python train.py --n_layer=16 --d_model=320 --n_head=10 --n_kv_head=10 --head_dim=32 --d_mlp=1280 --vocab_size=4390 --activation="squared_relu" --norm="rmsnorm" --norm_place="pre" --norm_eps=1e-05 --positions="rope" --rope_base=1020.0 --rope_fraction=0.25 --qk_norm=true --attn_scale=0.199 --bias="none" --tie_embeddings="early" --parallel_block=false --extras=["local attention windows", "shifted keys", "gated attention", "value embeddings", "hashed n-gram embeddings", "an embedding shortcut", "learned residual scales", "capped logits"] --init="normal" --init_std_qkv=0.0217 --init_std_o=0.0217 --init_std_up=0.0217 --init_std_down=0.0 --init_mimetic=0.5 --optimizer="adam_variant" --lr=0.000833 --beta1=0.95 --beta2=0.95 --weight_decay=0.033 --lr_head=0.00751 --warmup_steps=502 --schedule="cos" --final_lr_fraction=0.03 --batch_tokens=[16384, 32768] --seq_len=1024 --doc_mask=true --train_tokens=412800000 --steps=18179 --dataset="wikipedia_en"
Each number is 50 + 12 x the weight over the matrix's rms, rounded and kept within 0 to 99. Layers, rows and columns count from 0.

# layer 6 attention value, 320x320, rms 0.0767, rows 86-97, columns 0-79
48 41 42 53 38 45 43 44 42 58 38 31 52 43 62 42 50 35 47 53 63 48 23 34 56 21 61 73 49 42 35 38 59 47 53 29 55 52 52 52 41 50 40 62 39 34 57 51 34 49 57 60 45 47 52 32 52 52 43 38 61 46 77 46 52 46 48 62 49 43 52 45 61 15 56 54 37 63 65 42
46 62 36 47 60 46 52 59 45 57 53 60 56 62 50 62 69 71 78 18 59 48 51 56 44 78 59 57 89 61 46 25 54 48 62 55 28 57 15 24 51 63 49 60 39 60 30 55 72 52 63 42 50 57 50 32 52 40 59 61 44 74 36 51 46 40 60 81 50 45 69 42 39 48 58 46 51 50 53 55
41 41 68 55 53 53 55 60 41 44 49 36 54 65 65 54 35 67 40 75 46 56 38 47 66 50 37 56 42 54 72 59 59 34 52 44 61 31 57 48 62 57 65 35 49 50 65 16 42 79 54 50 49 35 38 33 49 49 58 52 59 35 37 52 53 64 47 52 35 39 51 20 46 59 47 56 53 72 27 44
56 44 36 41 48 47 56 40 60 45 43 44 43 40 47 54 45 33 31 64 46 42 65 41 84 33 50 84 18 73 51 51 60 49 53 56 69 49 64 81 71 70 48 47 49 27 38 57 44 52 58 50 33 34 72 52 49 55 55 33 21 22 67 42 57 41 50 40 72 60 49 63 62 32 54 68 64 34 44 48
54 31 46 48 68 58 49 52 58 56 35 61 59 55 44 56 23 47 34 73 45 53 54 39 74 28 48 41 24 69 56 71 59 52 39 45 71 40 54 43 62 59 34 11 62 36 67 39 29 63 38 48 44 10 36 32 56 36 69 51 39 19 48 58 59 53 46 71 24 36 36 47 61 48 41 67 57 67 29 48
50 34 47 50 71 54 50 53 53 54 45 49 68 46 38 63 58 75 41 78 50 47 39 47 61 68 60 84 32 46 62 36 51 56 51 51 53 65 63 61 55 51 63 46 46 29 57 51 26 59 42 49 52 40 51 60 56 48 39 54 72 44 54 45 56 44 55 58 49 41 71 41 49 60 67 65 43 60 40 47
52 44 57 44 55 51 47 63 54 47 52 56 50 56 69 71 47 82 38 68 40 70 21 58 48 32 24 68 60 45 44 54 41 39 51 34 31 42 31 34 53 32 62 63 28 56 73 26 42 56 33 48 52 75 49 52 48 50 65 49 46 46 47 61 41 53 48 28 45 08 63 62 56 74 53 45 58 49 12 54
59 67 49 37 48 59 47 66 42 45 72 48 52 74 33 53 60 32 48 42 49 43 50 48 33 32 56 31 36 63 43 55 59 49 43 52 40 41 49 33 40 50 44 49 64 62 43 17 41 37 33 44 52 49 42 19 55 53 49 61 47 83 46 59 34 50 43 46 50 17 30 62 38 49 57 53 50 55 59 52
60 47 67 51 50 55 53 49 49 41 54 47 32 41 43 45 43 47 38 74 30 49 81 53 63 34 49 14 19 77 60 37 66 47 58 54 68 54 70 72 64 41 55 22 77 58 56 40 35 57 54 56 41 39 40 66 54 62 71 53 51 57 51 41 36 60 44 49 39 60 26 41 53 57 55 42 45 45 47 57
56 53 43 76 43 47 48 38 45 66 43 42 69 43 61 58 49 31 54 45 80 52 26 54 77 51 57 70 37 45 56 47 50 48 50 24 49 41 46 69 44 43 55 50 48 38 81 66 46 49 51 47 51 59 41 66 52 28 47 45 71 16 64 58 38 53 60 47 39 36 57 80 47 27 57 61 59 39 33 52
49 45 50 53 39 49 55 52 47 54 40 80 42 52 44 45 68 46 41 48 60 46 49 65 84 67 49 68 62 59 55 41 44 54 41 45 46 38 58 46 49 53 49 38 43 33 62 29 51 56 42 45 45 43 33 65 53 42 53 55 46 38 49 52 38 43 43 62 52 48 54 41 56 44 49 78 41 65 40 39
43 53 61 55 53 49 46 55 36 56 43 58 47 47 42 44 80 42 35 51 39 45 39 62 61 67 45 38 46 51 46 51 60 67 67 73 47 41 72 62 30 58 51 49 32 26 33 71 76 44 61 49 52 24 45 85 50 52 44 52 46 64 46 42 32 53 48 64 37 66 50 61 48 62 53 51 22 50 63 59
# layer 6 attention output (transposed), 320x320, rms 0.0758, rows 86-97, columns 0-79
34 67 62 67 39 30 20 58 49 49 48 51 49 38 72 22 32 85 61 40 44 44 78 54 46 58 51 40 44 47 57 48 53 65 33 53 22 58 52 49 42 45 56 52 45 53 31 37 54 69 53 61 72 53 38 56 45 32 56 37 67 56 38 70 42 47 49 50 49 48 64 70 39 45 42 55 44 54 42 72
72 56 38 43 49 67 66 38 57 46 54 57 48 57 59 77 48 34 20 78 47 61 42 41 44 45 46 55 45 52 40 67 53 50 60 56 66 12 60 49 62 41 17 48 46 45 66 56 49 50 35 55 41 65 52 48 55 44 55 42 53 35 62 44 62 46 54 52 65 43 39 48 54 49 20 51 58 60 63 12
39 51 51 80 47 28 37 51 48 49 39 54 63 44 65 33 46 36 53 36 45 54 33 53 52 60 49 54 51 48 50 50 41 42 56 62 34 50 38 64 42 60 72 65 40 47 49 72 44 36 58 40 71 58 56 61 48 62 38 65 45 69 57 55 50 67 60 41 46 47 48 53 41 58 45 44 46 43 36 62
41 30 64 50 45 42 46 64 43 47 50 55 46 46 56 29 46 44 63 31 63 31 43 58 50 41 54 39 49 42 53 49 52 62 31 26 40 52 41 21 45 68 73 42 50 59 55 44 52 51 32 35 59 58 38 51 61 67 32 85 58 44 58 60 38 46 28 47 51 18 59 43 35 66 64 32 55 23 39 53
40 41 64 55 51 42 38 52 53 55 56 29 45 46 41 57 52 35 59 39 40 55 38 64 40 42 43 46 49 45 51 47 44 54 42 68 34 71 50 53 31 49 75 72 35 68 59 69 43 28 64 45 64 58 58 71 68 66 37 68 46 69 44 47 63 63 49 30 48 41 58 57 42 42 62 53 45 44 31 57
53 43 41 42 40 29 54 47 49 49 65 49 38 47 58 39 51 36 47 48 53 35 55 65 58 61 36 49 60 54 55 46 44 57 37 43 53 35 56 35 46 78 74 50 50 68 57 61 68 24 57 51 49 55 51 35 50 42 32 71 59 44 27 53 53 57 48 49 57 41 49 61 51 35 57 45 44 45 63 60
56 50 50 61 54 42 36 47 56 61 46 33 64 42 50 35 52 32 46 62 42 42 58 50 57 50 34 38 51 55 65 43 46 64 48 61 63 52 51 71 52 68 55 48 53 35 32 60 50 41 56 62 35 50 64 52 60 43 39 47 51 52 52 48 31 50 40 67 56 58 45 35 58 38 49 45 27 49 57 66
40 34 49 37 51 70 36 45 47 64 48 41 63 62 24 50 40 44 58 58 46 76 57 44 71 72 29 59 53 29 34 35 42 45 36 31 53 52 45 68 44 43 35 50 50 33 60 56 71 58 66 29 45 58 56 67 57 44 45 54 41 29 51 40 49 39 57 42 44 61 58 43 46 52 47 62 39 44 37 71
39 44 41 38 45 49 43 64 50 28 45 55 44 46 26 50 39 55 68 17 56 36 56 57 39 49 67 43 67 36 52 45 46 39 48 34 39 53 31 37 50 53 73 48 41 54 58 55 39 48 60 20 70 56 48 40 57 65 24 58 37 63 54 68 67 65 61 38 54 74 46 35 39 60 72 45 54 45 54 44
58 49 46 62 28 52 60 46 58 63 88 38 68 31 73 42 48 61 36 60 52 25 61 54 38 33 52 56 52 59 54 44 43 73 56 55 44 64 79 44 54 47 61 43 54 51 34 24 56 56 51 64 44 14 53 39 30 18 42 40 63 54 55 44 52 42 37 66 56 34 49 52 52 50 60 51 43 35 59 46
46 38 40 51 41 58 53 57 46 46 42 44 47 58 68 36 53 19 63 67 46 47 24 47 46 55 44 56 22 35 30 52 55 45 66 44 53 35 44 40 50 58 39 65 44 49 51 58 77 47 45 42 51 51 31 31 37 58 47 73 47 69 48 53 51 29 43 58 66 51 54 61 56 52 43 39 45 53 63 33
61 59 27 31 35 59 60 46 52 36 56 50 40 47 46 51 48 62 53 52 55 36 55 27 57 51 76 68 49 54 72 46 51 31 69 32 48 66 69 37 57 71 55 62 49 71 62 34 54 50 28 54 51 47 34 34 32 48 55 35 43 50 51 47 63 42 38 68 44 32 57 36 55 39 46 43 55 43 37 45
# layer 6 attention query, 320x320, rms 0.0719, rows 96-127, columns 0-79
36 37 46 61 41 60 55 42 72 74 60 61 40 64 45 50 51 50 54 91 45 64 35 69 70 67 33 32 59 64 51 54 29 48 41 41 37 50 56 39 57 45 50 40 77 12 23 69 45 47 45 29 57 62 61 66 42 53 44 64 56 39 49 42 50 04 42 46 28 40 71 20 47 51 39 59 42 49 39 46
46 65 60 13 36 67 55 52 71 37 46 47 35 48 20 48 51 65 43 67 41 63 49 49 41 54 48 61 46 53 62 39 44 52 39 56 55 42 37 42 39 55 36 66 48 50 67 22 36 73 44 50 53 48 52 33 41 39 59 49 63 50 58 42 66 82 62 54 86 47 36 58 83 41 64 58 69 32 41 56
14 46 39 84 23 86 16 64 47 87 36 44 69 44 37 18 79 47 53 61 55 36 24 73 59 60 38 60 33 59 52 50 25 41 55 47 41 40 26 59 09 45 68 48 60 47 52 65 64 41 53 16 55 48 61 71 32 47 63 37 58 43 25 38 37 09 65 51 66 49 74 65 60 49 62 65 35 59 22 46
31 83 67 23 53 94 30 91 58 59 53 27 68 55 24 46 63 35 48 51 63 43 26 59 32 54 49 41 35 61 71 60 43 27 85 58 80 27 15 49 18 53 53 64 39 83 38 30 38 46 29 47 63 35 38 54 47 33 93 44 28 45 42 18 73 64 93 67 95 37 17 75 81 58 92 51 65 30 49 48
82 44 27 43 50 35 92 04 26 05 22 46 35 56 59 62 55 64 66 65 29 93 10 39 61 50 23 45 41 44 48 38 78 28 41 32 27 46 44 28 75 55 25 44 32 50 71 44 55 72 54 55 22 62 39 71 83 68 36 79 38 44 42 70 58 68 18 70 52 43 60 35 44 63 16 65 38 56 57 65
94 26 34 43 59 29 99 00 10 00 34 43 40 55 70 59 56 43 94 69 39 77 16 46 63 38 14 52 66 41 30 42 73 45 24 32 28 54 65 23 83 51 13 28 51 33 80 78 62 95 81 69 31 67 43 83 99 71 16 91 48 50 52 83 43 82 22 67 31 31 77 30 36 54 00 69 40 46 63 65
55 63 52 51 50 44 42 52 57 35 42 43 48 59 41 52 56 44 34 43 47 50 45 45 52 50 55 45 61 56 58 49 44 51 66 51 55 72 57 50 45 54 54 55 53 59 65 38 38 54 37 57 35 45 45 52 48 47 55 32 47 56 39 43 47 72 47 41 54 51 36 41 61 57 45 61 55 42 56 40
55 42 42 34 46 57 46 44 46 39 62 43 49 57 44 54 57 54 38 28 55 45 58 35 65 35 50 59 59 47 74 57 41 63 70 73 59 70 50 64 48 60 50 54 60 63 46 60 48 49 45 33 54 50 51 55 47 47 58 52 42 43 40 54 50 64 54 53 55 59 51 34 42 52 44 58 39 61 43 48
38 68 33 79 52 65 56 64 45 51 44 56 56 64 32 77 43 43 43 59 60 43 30 56 49 59 44 38 43 59 60 42 50 47 54 34 47 64 44 39 49 53 51 57 54 46 45 45 38 56 41 62 36 36 48 59 53 42 47 47 47 56 57 37 37 50 52 46 42 51 49 58 50 60 51 49 45 52 55 45
34 38 68 54 44 53 71 35 49 47 40 64 49 39 64 57 44 58 62 51 54 50 58 47 56 58 38 55 39 38 29 68 40 41 26 47 47 23 49 47 61 36 60 42 46 43 49 51 56 53 64 41 59 58 39 57 55 33 45 66 67 54 50 56 54 35 54 57 55 45 61 45 36 41 53 45 48 45 54 47
61 45 40 38 47 64 38 47 45 54 65 44 48 54 40 64 51 32 45 61 44 45 64 28 45 27 70 49 57 48 70 38 54 52 55 57 58 68 52 63 44 49 43 46 60 58 54 58 42 45 38 42 46 50 52 52 56 53 62 48 45 39 63 51 52 51 55 44 60 46 53 36 55 39 36 50 48 57 43 57
43 40 55 59 47 48 43 49 51 59 43 63 60 43 61 38 60 58 64 74 44 44 52 55 53 64 52 35 42 47 35 42 46 25 44 24 55 37 42 23 32 48 50 52 43 51 50 49 35 49 52 43 55 51 45 61 53 60 58 58 39 43 50 55 53 48 43 58 62 59 65 65 45 47 36 45 43 42 41 51
50 44 52 54 49 43 60 40 50 48 46 60 54 49 62 48 46 47 70 63 44 67 29 57 41 44 46 38 21 54 34 42 64 34 66 33 64 24 45 24 60 48 45 43 44 63 56 54 64 61 53 43 59 69 44 57 46 65 49 63 48 53 44 56 69 47 53 57 54 46 51 52 45 48 39 51 64 54 40 46
42 54 48 45 44 33 56 42 41 49 65 45 30 45 67 53 55 51 56 40 35 42 35 39 52 31 58 44 71 44 43 43 62 29 52 50 44 66 42 46 77 56 50 31 52 42 59 41 49 53 46 34 61 63 54 47 45 57 40 53 57 67 46 54 58 46 39 37 54 48 48 37 59 60 63 59 61 51 49 60
40 59 56 56 41 58 46 48 52 53 45 56 63 46 48 58 42 53 49 65 44 52 50 61 55 57 55 50 50 45 44 57 47 44 21 38 39 57 47 47 46 46 56 33 54 41 51 55 44 56 56 53 50 46 52 44 54 39 41 51 68 48 57 55 38 25 46 34 62 47 63 58 49 48 57 57 50 48 53 56
41 63 65 53 47 51 51 51 41 63 66 48 54 41 56 53 45 48 61 71 41 47 50 52 53 46 57 56 50 41 52 42 63 48 15 42 35 46 50 55 56 39 53 36 51 35 46 53 52 50 50 58 56 43 42 44 63 40 39 59 58 47 69 46 39 30 47 54 44 31 57 57 49 47 45 63 53 48 60 57
32 45 50 83 53 58 66 52 49 42 37 55 54 53 39 62 59 52 37 46 56 63 37 55 50 51 37 66 51 64 57 64 38 49 40 49 54 46 48 37 53 51 58 58 43 57 61 45 55 52 48 37 37 54 45 71 46 23 60 63 40 50 50 52 46 58 52 67 62 49 63 39 47 59 52 48 28 42 42 39
39 64 36 49 53 49 60 56 40 21 59 52 41 69 47 69 44 49 38 21 59 54 41 50 55 34 38 54 60 59 62 64 56 62 64 77 56 46 52 55 65 58 51 44 63 60 34 47 46 58 41 51 53 43 55 64 46 36 56 44 35 64 37 53 53 66 56 58 45 56 39 27 61 70 52 63 61 47 54 40
57 39 44 42 53 53 47 51 56 53 52 41 55 43 38 43 45 34 55 61 64 30 58 45 45 48 51 37 35 37 58 55 44 59 54 58 44 49 61 59 47 53 49 47 59 50 34 58 53 60 55 53 52 50 45 42 40 58 52 51 48 43 59 52 54 38 56 44 48 59 39 47 28 37 44 49 37 53 35 44
40 56 72 45 58 38 58 54 52 49 51 58 40 55 75 40 41 61 44 42 43 52 65 55 46 51 42 51 47 53 38 61 39 50 41 46 58 23 68 59 53 47 61 51 55 48 43 38 57 47 59 63 50 54 53 47 56 31 49 48 57 49 33 61 62 42 54 45 50 42 49 42 55 58 69 39 53 36 53 53
56 58 41 30 35 53 56 53 56 58 57 54 37 62 53 52 50 65 46 64 50 37 69 55 61 55 67 36 51 45 50 46 46 52 51 50 47 53 50 44 34 44 51 60 56 40 40 45 48 56 49 55 49 48 45 51 60 60 66 41 38 53 61 49 62 49 64 51 58 64 54 43 38 49 42 48 39 46 58 44
49 74 55 39 44 26 63 59 63 40 48 57 41 57 72 34 46 54 38 60 36 47 72 57 53 51 56 28 53 55 52 60 61 42 64 38 42 44 59 48 51 49 45 38 51 40 46 23 46 57 42 74 44 55 53 39 51 60 64 37 42 59 55 52 56 47 53 46 43 48 33 39 48 57 70 46 76 32 58 40
48 65 31 52 53 51 73 65 41 41 76 67 27 79 56 66 44 50 50 44 48 61 52 48 46 43 46 47 60 61 63 52 62 49 55 57 56 41 44 59 65 39 49 61 55 44 41 35 41 53 36 63 44 41 54 64 57 39 64 49 29 60 52 37 67 59 69 70 42 50 48 36 52 67 59 37 55 43 74 46
40 57 53 54 52 56 39 51 61 46 50 64 56 44 54 53 34 43 25 48 62 38 50 62 56 53 46 50 59 52 50 69 35 71 59 71 52 60 75 74 47 49 59 56 51 49 39 64 46 43 50 56 55 53 58 39 51 37 49 46 72 42 35 65 34 45 42 32 43 58 50 45 49 53 48 50 58 55 42 54
53 41 60 43 43 72 47 34 57 46 28 45 66 37 31 62 47 49 53 47 60 47 53 49 56 54 51 60 37 45 38 56 41 63 37 55 30 47 58 47 41 51 42 49 55 50 40 62 59 55 71 51 48 53 45 39 50 53 45 61 79 44 57 53 36 36 55 43 49 54 54 63 30 35 54 54 44 52 40 52
43 55 35 49 31 53 74 48 48 40 58 53 41 64 60 61 47 52 55 55 62 48 51 55 58 54 53 43 47 53 63 42 68 42 53 51 55 40 52 34 60 51 49 50 55 42 41 41 56 58 46 51 47 53 48 54 48 51 65 54 32 52 60 48 53 50 64 64 47 61 55 46 44 49 51 49 37 41 62 39
58 52 51 47 59 44 32 46 51 40 55 20 58 49 34 40 60 39 35 48 53 51 49 41 55 31 56 63 61 52 75 44 48 57 63 58 61 77 50 62 40 65 52 52 51 70 55 66 47 54 37 43 46 33 64 49 46 37 46 35 46 31 44 49 38 63 52 49 47 53 41 37 61 48 51 62 42 58 38 55
60 36 66 53 51 51 48 38 48 58 45 45 56 45 53 64 48 46 60 44 50 48 41 54 46 62 48 50 30 46 32 34 54 55 49 44 54 42 60 21 75 52 52 49 46 43 50 54 55 47 69 49 56 64 49 51 54 52 25 57 47 61 50 52 55 58 49 51 57 61 50 65 41 31 35 58 54 69 51 43
62 63 65 44 54 46 47 38 48 67 59 37 48 33 57 48 54 56 60 52 39 58 45 55 50 51 62 64 58 40 55 27 47 28 36 43 54 59 57 40 60 62 49 49 48 33 45 45 50 47 53 50 50 54 45 44 51 44 33 49 60 25 60 41 61 33 49 53 50 47 54 52 45 61 75 53 48 62 58 67
57 49 36 48 60 70 43 52 36 52 68 41 58 61 37 61 50 33 39 52 59 42 52 47 49 47 49 48 53 49 77 50 67 61 54 60 52 64 51 69 45 55 50 40 58 57 51 73 41 59 46 58 46 31 53 48 52 50 49 43 32 46 64 52 30 58 55 45 51 56 48 66 55 40 42 54 45 59 48 52
51 53 33 57 50 54 55 61 46 35 54 51 55 57 36 63 60 55 35 56 49 55 61 39 67 54 47 57 51 64 60 47 55 48 43 56 51 57 48 62 43 59 51 66 41 54 62 43 51 49 29 47 33 40 42 59 48 46 72 48 41 56 64 39 36 70 49 68 53 38 59 46 46 54 42 45 50 44 53 37
66 64 43 36 53 57 40 52 49 38 48 36 53 57 36 52 48 46 36 36 53 53 53 47 54 32 52 52 58 51 71 46 57 66 79 66 58 82 57 52 42 68 48 54 59 68 47 57 45 50 47 55 46 41 68 41 46 50 54 39 44 42 45 42 40 63 58 40 49 61 38 48 54 53 52 62 43 63 46 48
# layer 6 attention key, 320x320, rms 0.0689, rows 96-127, columns 0-79
47 94 32 45 59 61 57 53 28 46 55 33 25 57 57 69 63 53 59 41 53 58 51 39 66 62 62 61 39 39 66 48 56 47 37 57 41 56 36 67 46 49 46 41 60 58 53 47 48 68 46 53 61 57 48 67 65 42 61 54 45 73 61 64 52 69 50 43 48 50 61 54 43 65 56 35 41 45 52 60
76 39 49 35 55 41 64 25 30 34 55 50 54 43 48 62 64 42 47 59 56 62 55 56 56 48 48 52 45 57 50 55 38 58 35 51 48 57 44 50 59 46 48 44 70 51 57 57 30 67 53 68 42 64 53 42 63 62 45 44 69 63 51 47 42 50 33 51 47 41 50 42 43 55 46 59 50 51 45 45
32 60 64 87 58 42 28 91 69 72 25 59 86 36 78 30 36 41 50 66 62 32 58 74 42 32 62 41 43 61 37 55 23 43 86 86 58 26 50 54 50 74 61 41 48 61 29 49 16 55 39 42 66 43 72 33 41 40 54 03 49 43 40 15 40 39 87 58 66 62 42 62 49 31 50 63 75 60 39 18
46 39 71 59 47 31 29 69 60 46 50 55 61 39 56 30 42 48 44 53 44 40 60 80 36 57 69 32 35 57 55 61 53 53 81 59 38 18 46 39 34 70 53 31 53 53 44 36 36 49 14 43 84 53 58 40 47 39 54 22 50 21 39 38 58 57 85 59 68 50 44 47 46 58 46 61 72 55 44 32
99 14 00 04 53 72 99 00 02 03 64 45 00 58 59 73 51 49 79 67 42 71 24 20 53 39 16 79 66 21 26 33 66 83 08 34 49 62 66 50 75 24 03 67 40 52 68 50 86 77 92 95 08 49 12 37 84 65 33 86 28 46 63 98 40 85 00 60 29 35 54 50 27 52 25 42 42 31 68 99
30 54 36 76 46 65 46 48 57 71 48 61 54 52 39 69 46 56 58 44 65 53 42 32 53 52 36 54 61 54 54 49 59 45 43 47 64 77 57 62 43 46 60 55 49 41 47 52 60 30 59 52 29 45 49 62 42 57 48 62 47 77 54 49 55 40 30 38 25 62 56 57 59 44 59 38 25 52 50 57
46 54 51 32 27 47 60 48 45 36 65 68 43 62 39 44 59 52 58 50 63 54 45 58 46 48 58 38 51 33 51 54 65 43 56 58 52 50 41 55 46 47 52 37 32 65 40 53 64 50 43 43 51 51 43 42 45 38 51 34 40 59 55 43 41 62 47 57 52 53 47 40 61 59 57 22 53 40 50 52
64 57 52 48 57 52 43 47 42 56 42 46 51 34 45 39 53 54 50 42 38 52 47 64 44 52 58 56 47 71 45 39 44 50 58 58 45 42 52 38 56 59 48 31 47 62 62 53 40 62 46 53 53 48 56 45 57 47 46 46 50 37 42 53 29 53 54 52 47 55 59 51 44 58 47 59 53 54 47 44
46 60 44 51 40 66 43 66 49 56 60 48 36 68 40 34 58 59 51 51 54 46 55 39 58 59 55 56 49 39 43 40 47 49 40 52 51 42 41 57 41 40 48 63 53 57 34 66 58 48 55 41 58 37 38 56 38 47 58 55 63 66 52 46 60 47 43 62 38 49 54 39 64 44 49 38 50 49 42 54
60 54 52 62 59 63 50 60 54 54 58 40 45 42 68 48 44 47 59 46 54 37 41 35 55 33 33 42 50 64 64 36 48 56 41 53 41 65 46 42 70 50 50 51 61 44 46 62 65 58 42 64 35 40 66 50 54 58 50 62 52 51 52 60 41 50 50 44 57 49 57 56 51 44 43 43 55 61 64 43
53 50 51 47 52 48 39 50 51 56 36 50 50 47 44 42 60 54 41 31 36 55 61 62 44 63 49 45 43 52 42 47 42 38 60 57 43 54 40 45 58 52 63 47 40 44 49 48 41 44 49 42 47 55 44 46 44 56 41 37 53 51 55 43 50 55 54 58 54 49 55 43 31 53 50 50 47 53 35 50
37 27 36 48 30 60 50 42 47 56 44 51 54 52 47 71 55 43 64 60 61 54 51 48 63 52 57 46 50 59 47 53 65 70 39 56 45 34 49 61 44 33 64 50 45 48 29 34 55 55 52 50 42 42 54 45 42 61 51 35 55 48 54 51 47 52 47 51 65 57 50 40 41 45 40 47 46 41 47 47
44 27 54 57 42 42 49 42 47 31 53 48 44 49 64 55 62 51 39 58 53 54 59 61 51 43 40 36 50 38 52 50 77 64 40 65 44 54 47 49 48 35 70 46 47 41 42 56 56 40 43 42 35 50 56 41 48 51 49 33 49 41 45 48 39 62 29 48 65 38 45 42 54 61 46 51 44 41 55 47
41 42 61 12 58 27 57 33 61 34 54 28 42 33 73 47 51 60 36 29 28 46 50 51 58 44 43 62 47 34 48 62 64 47 49 45 57 54 64 50 61 37 46 35 46 35 46 44 56 51 40 39 55 64 42 61 62 50 30 26 44 26 46 40 65 66 52 60 54 48 42 46 41 57 52 68 44 55 71 51
55 51 45 39 60 72 47 61 52 59 59 44 37 53 67 37 55 49 60 44 52 37 52 33 58 49 34 50 55 49 52 30 36 48 40 54 39 53 38 36 55 44 37 54 64 46 41 48 68 52 48 59 45 44 50 61 48 56 45 51 56 54 46 40 67 46 51 62 44 53 56 31 56 46 35 34 47 62 52 48
38 47 44 38 47 55 45 60 54 61 60 31 37 58 65 45 49 53 47 35 31 41 57 46 43 52 39 62 29 46 44 53 37 32 48 50 47 64 55 34 60 50 47 57 61 38 40 53 53 35 65 45 47 55 43 60 48 62 33 55 54 52 46 59 70 48 58 54 33 53 54 52 42 37 52 37 41 55 51 50
60 68 45 65 37 68 46 64 49 54 59 55 32 67 46 42 58 45 65 66 63 41 43 38 66 49 45 30 55 45 52 23 48 52 48 62 38 46 37 55 55 49 57 38 42 57 24 57 58 46 41 64 47 40 61 44 41 54 66 41 56 71 67 47 50 50 40 50 47 52 53 40 55 39 23 38 70 62 57 47
62 65 63 34 54 43 55 51 42 35 67 49 38 56 63 36 52 56 49 45 51 44 52 44 53 34 41 51 59 55 61 33 50 53 50 50 51 65 46 58 58 50 49 49 52 56 68 56 48 67 44 52 56 51 44 53 67 38 40 47 47 43 47 41 49 66 47 58 46 45 57 62 58 61 57 58 61 58 53 56
71 40 56 49 64 40 47 53 44 40 45 63 60 46 40 46 49 57 41 54 54 66 65 59 32 47 60 42 56 53 40 42 34 59 40 63 42 45 55 49 64 62 49 44 52 55 49 54 34 48 45 49 47 44 48 35 52 44 46 30 47 66 37 43 35 47 34 64 62 44 37 53 49 57 75 52 48 47 53 55
51 57 66 73 52 36 69 43 56 48 50 41 58 45 60 65 50 41 70 60 62 40 43 33 56 61 45 34 65 48 52 48 57 38 54 39 47 57 35 53 50 41 49 64 52 51 49 50 53 48 47 56 44 56 58 53 42 52 57 69 40 59 69 48 54 50 47 55 64 57 49 50 54 39 52 52 62 56 61 52
59 31 41 29 66 41 57 41 42 45 46 47 56 42 61 46 37 50 47 62 55 52 53 48 47 50 55 53 57 72 31 65 60 37 46 48 32 44 57 69 43 36 53 54 37 49 47 33 50 47 61 56 29 29 55 48 54 48 52 45 33 48 43 48 40 67 36 52 67 57 49 64 46 46 67 24 52 47 35 46
56 47 45 35 51 25 76 42 46 16 59 62 51 50 64 69 56 51 46 62 60 69 46 35 46 47 41 46 67 42 55 55 64 54 56 51 57 36 57 68 72 39 58 53 40 43 54 44 53 54 61 33 41 48 50 54 58 44 44 47 36 57 44 38 57 70 42 53 73 43 47 43 68 43 63 46 65 31 58 53
50 66 42 49 46 47 48 52 47 60 53 35 42 63 59 36 46 55 47 54 48 42 47 31 66 51 59 54 50 47 57 53 60 35 55 41 56 44 49 65 48 36 61 68 45 52 60 55 49 42 68 53 43 46 41 69 50 52 54 64 43 50 66 54 53 51 59 46 39 56 69 69 44 46 48 54 70 37 45 60
59 60 66 57 50 60 47 55 53 48 39 45 73 40 30 45 63 45 69 44 70 47 59 49 35 37 56 41 57 49 52 33 42 58 51 54 50 53 28 46 48 53 33 57 57 57 53 64 45 65 42 50 42 62 52 58 30 55 41 60 60 60 67 39 47 30 50 54 75 50 45 55 63 53 62 56 43 61 49 48
73 63 59 58 80 69 52 64 46 58 52 57 54 40 54 43 44 50 52 43 46 53 44 42 47 34 33 57 65 76 60 40 27 62 45 61 40 56 44 29 57 71 40 46 70 49 66 58 48 67 36 65 45 43 61 41 57 44 49 63 52 55 33 47 52 38 43 41 49 43 54 50 59 46 56 38 46 62 55 46
69 50 36 37 61 41 59 48 48 42 55 41 46 52 72 44 41 48 47 61 47 49 48 36 64 34 46 45 55 63 46 58 58 47 43 53 39 42 60 71 67 40 59 59 50 44 44 39 46 61 63 51 30 35 50 47 64 49 51 36 44 52 44 42 64 69 44 49 49 49 59 46 52 38 52 49 67 45 48 48
43 56 47 61 37 38 48 38 45 44 39 70 52 52 36 60 64 52 60 43 34 47 55 60 46 54 68 64 46 46 47 52 37 50 64 59 43 53 53 47 50 66 47 50 43 55 55 33 28 50 53 55 74 68 41 38 54 40 50 39 54 47 48 33 52 52 60 48 34 55 47 32 39 48 47 58 36 55 49 50
50 53 50 48 56 59 56 59 37 58 65 40 37 48 69 51 44 43 46 28 52 52 32 61 43 43 44 49 44 47 52 62 58 51 41 69 66 60 61 41 39 54 46 35 53 54 58 55 80 47 35 55 49 42 54 46 49 44 45 53 49 52 47 75 38 47 41 43 39 30 44 59 64 58 57 54 47 46 61 39
37 56 54 31 54 40 40 39 49 42 49 32 47 35 70 42 39 58 47 33 26 43 45 38 59 53 55 57 36 40 42 56 39 36 46 49 58 56 55 42 56 56 31 56 47 39 52 41 31 50 48 43 62 55 60 60 66 57 44 64 43 34 47 62 62 42 49 45 33 57 39 45 48 41 62 60 45 45 60 56
50 52 50 58 56 73 42 59 48 65 47 50 48 63 36 51 52 45 51 39 35 41 56 55 39 64 51 52 39 60 38 54 34 44 51 63 44 51 51 38 36 48 56 65 50 56 55 49 55 39 60 47 51 48 39 50 41 43 43 49 62 64 37 43 63 34 56 57 26 44 61 50 41 49 49 57 37 56 43 53
61 61 26 51 45 65 52 55 40 69 50 56 32 67 43 61 53 48 59 61 46 52 35 56 59 46 62 44 46 56 58 54 46 46 62 63 47 26 47 46 48 57 59 55 36 61 41 49 49 50 71 50 36 51 43 48 41 51 47 36 58 60 63 52 59 48 70 36 47 51 61 46 44 34 23 36 71 40 42 51
46 66 60 49 60 46 47 42 49 41 41 52 68 41 33 50 60 55 42 41 43 52 51 58 39 58 62 60 50 49 45 50 40 48 57 49 56 47 44 50 42 58 44 56 43 61 70 51 37 57 50 42 64 52 40 53 56 36 53 68 48 46 38 43 38 49 45 54 31 49 49 48 54 55 62 57 42 51 36 48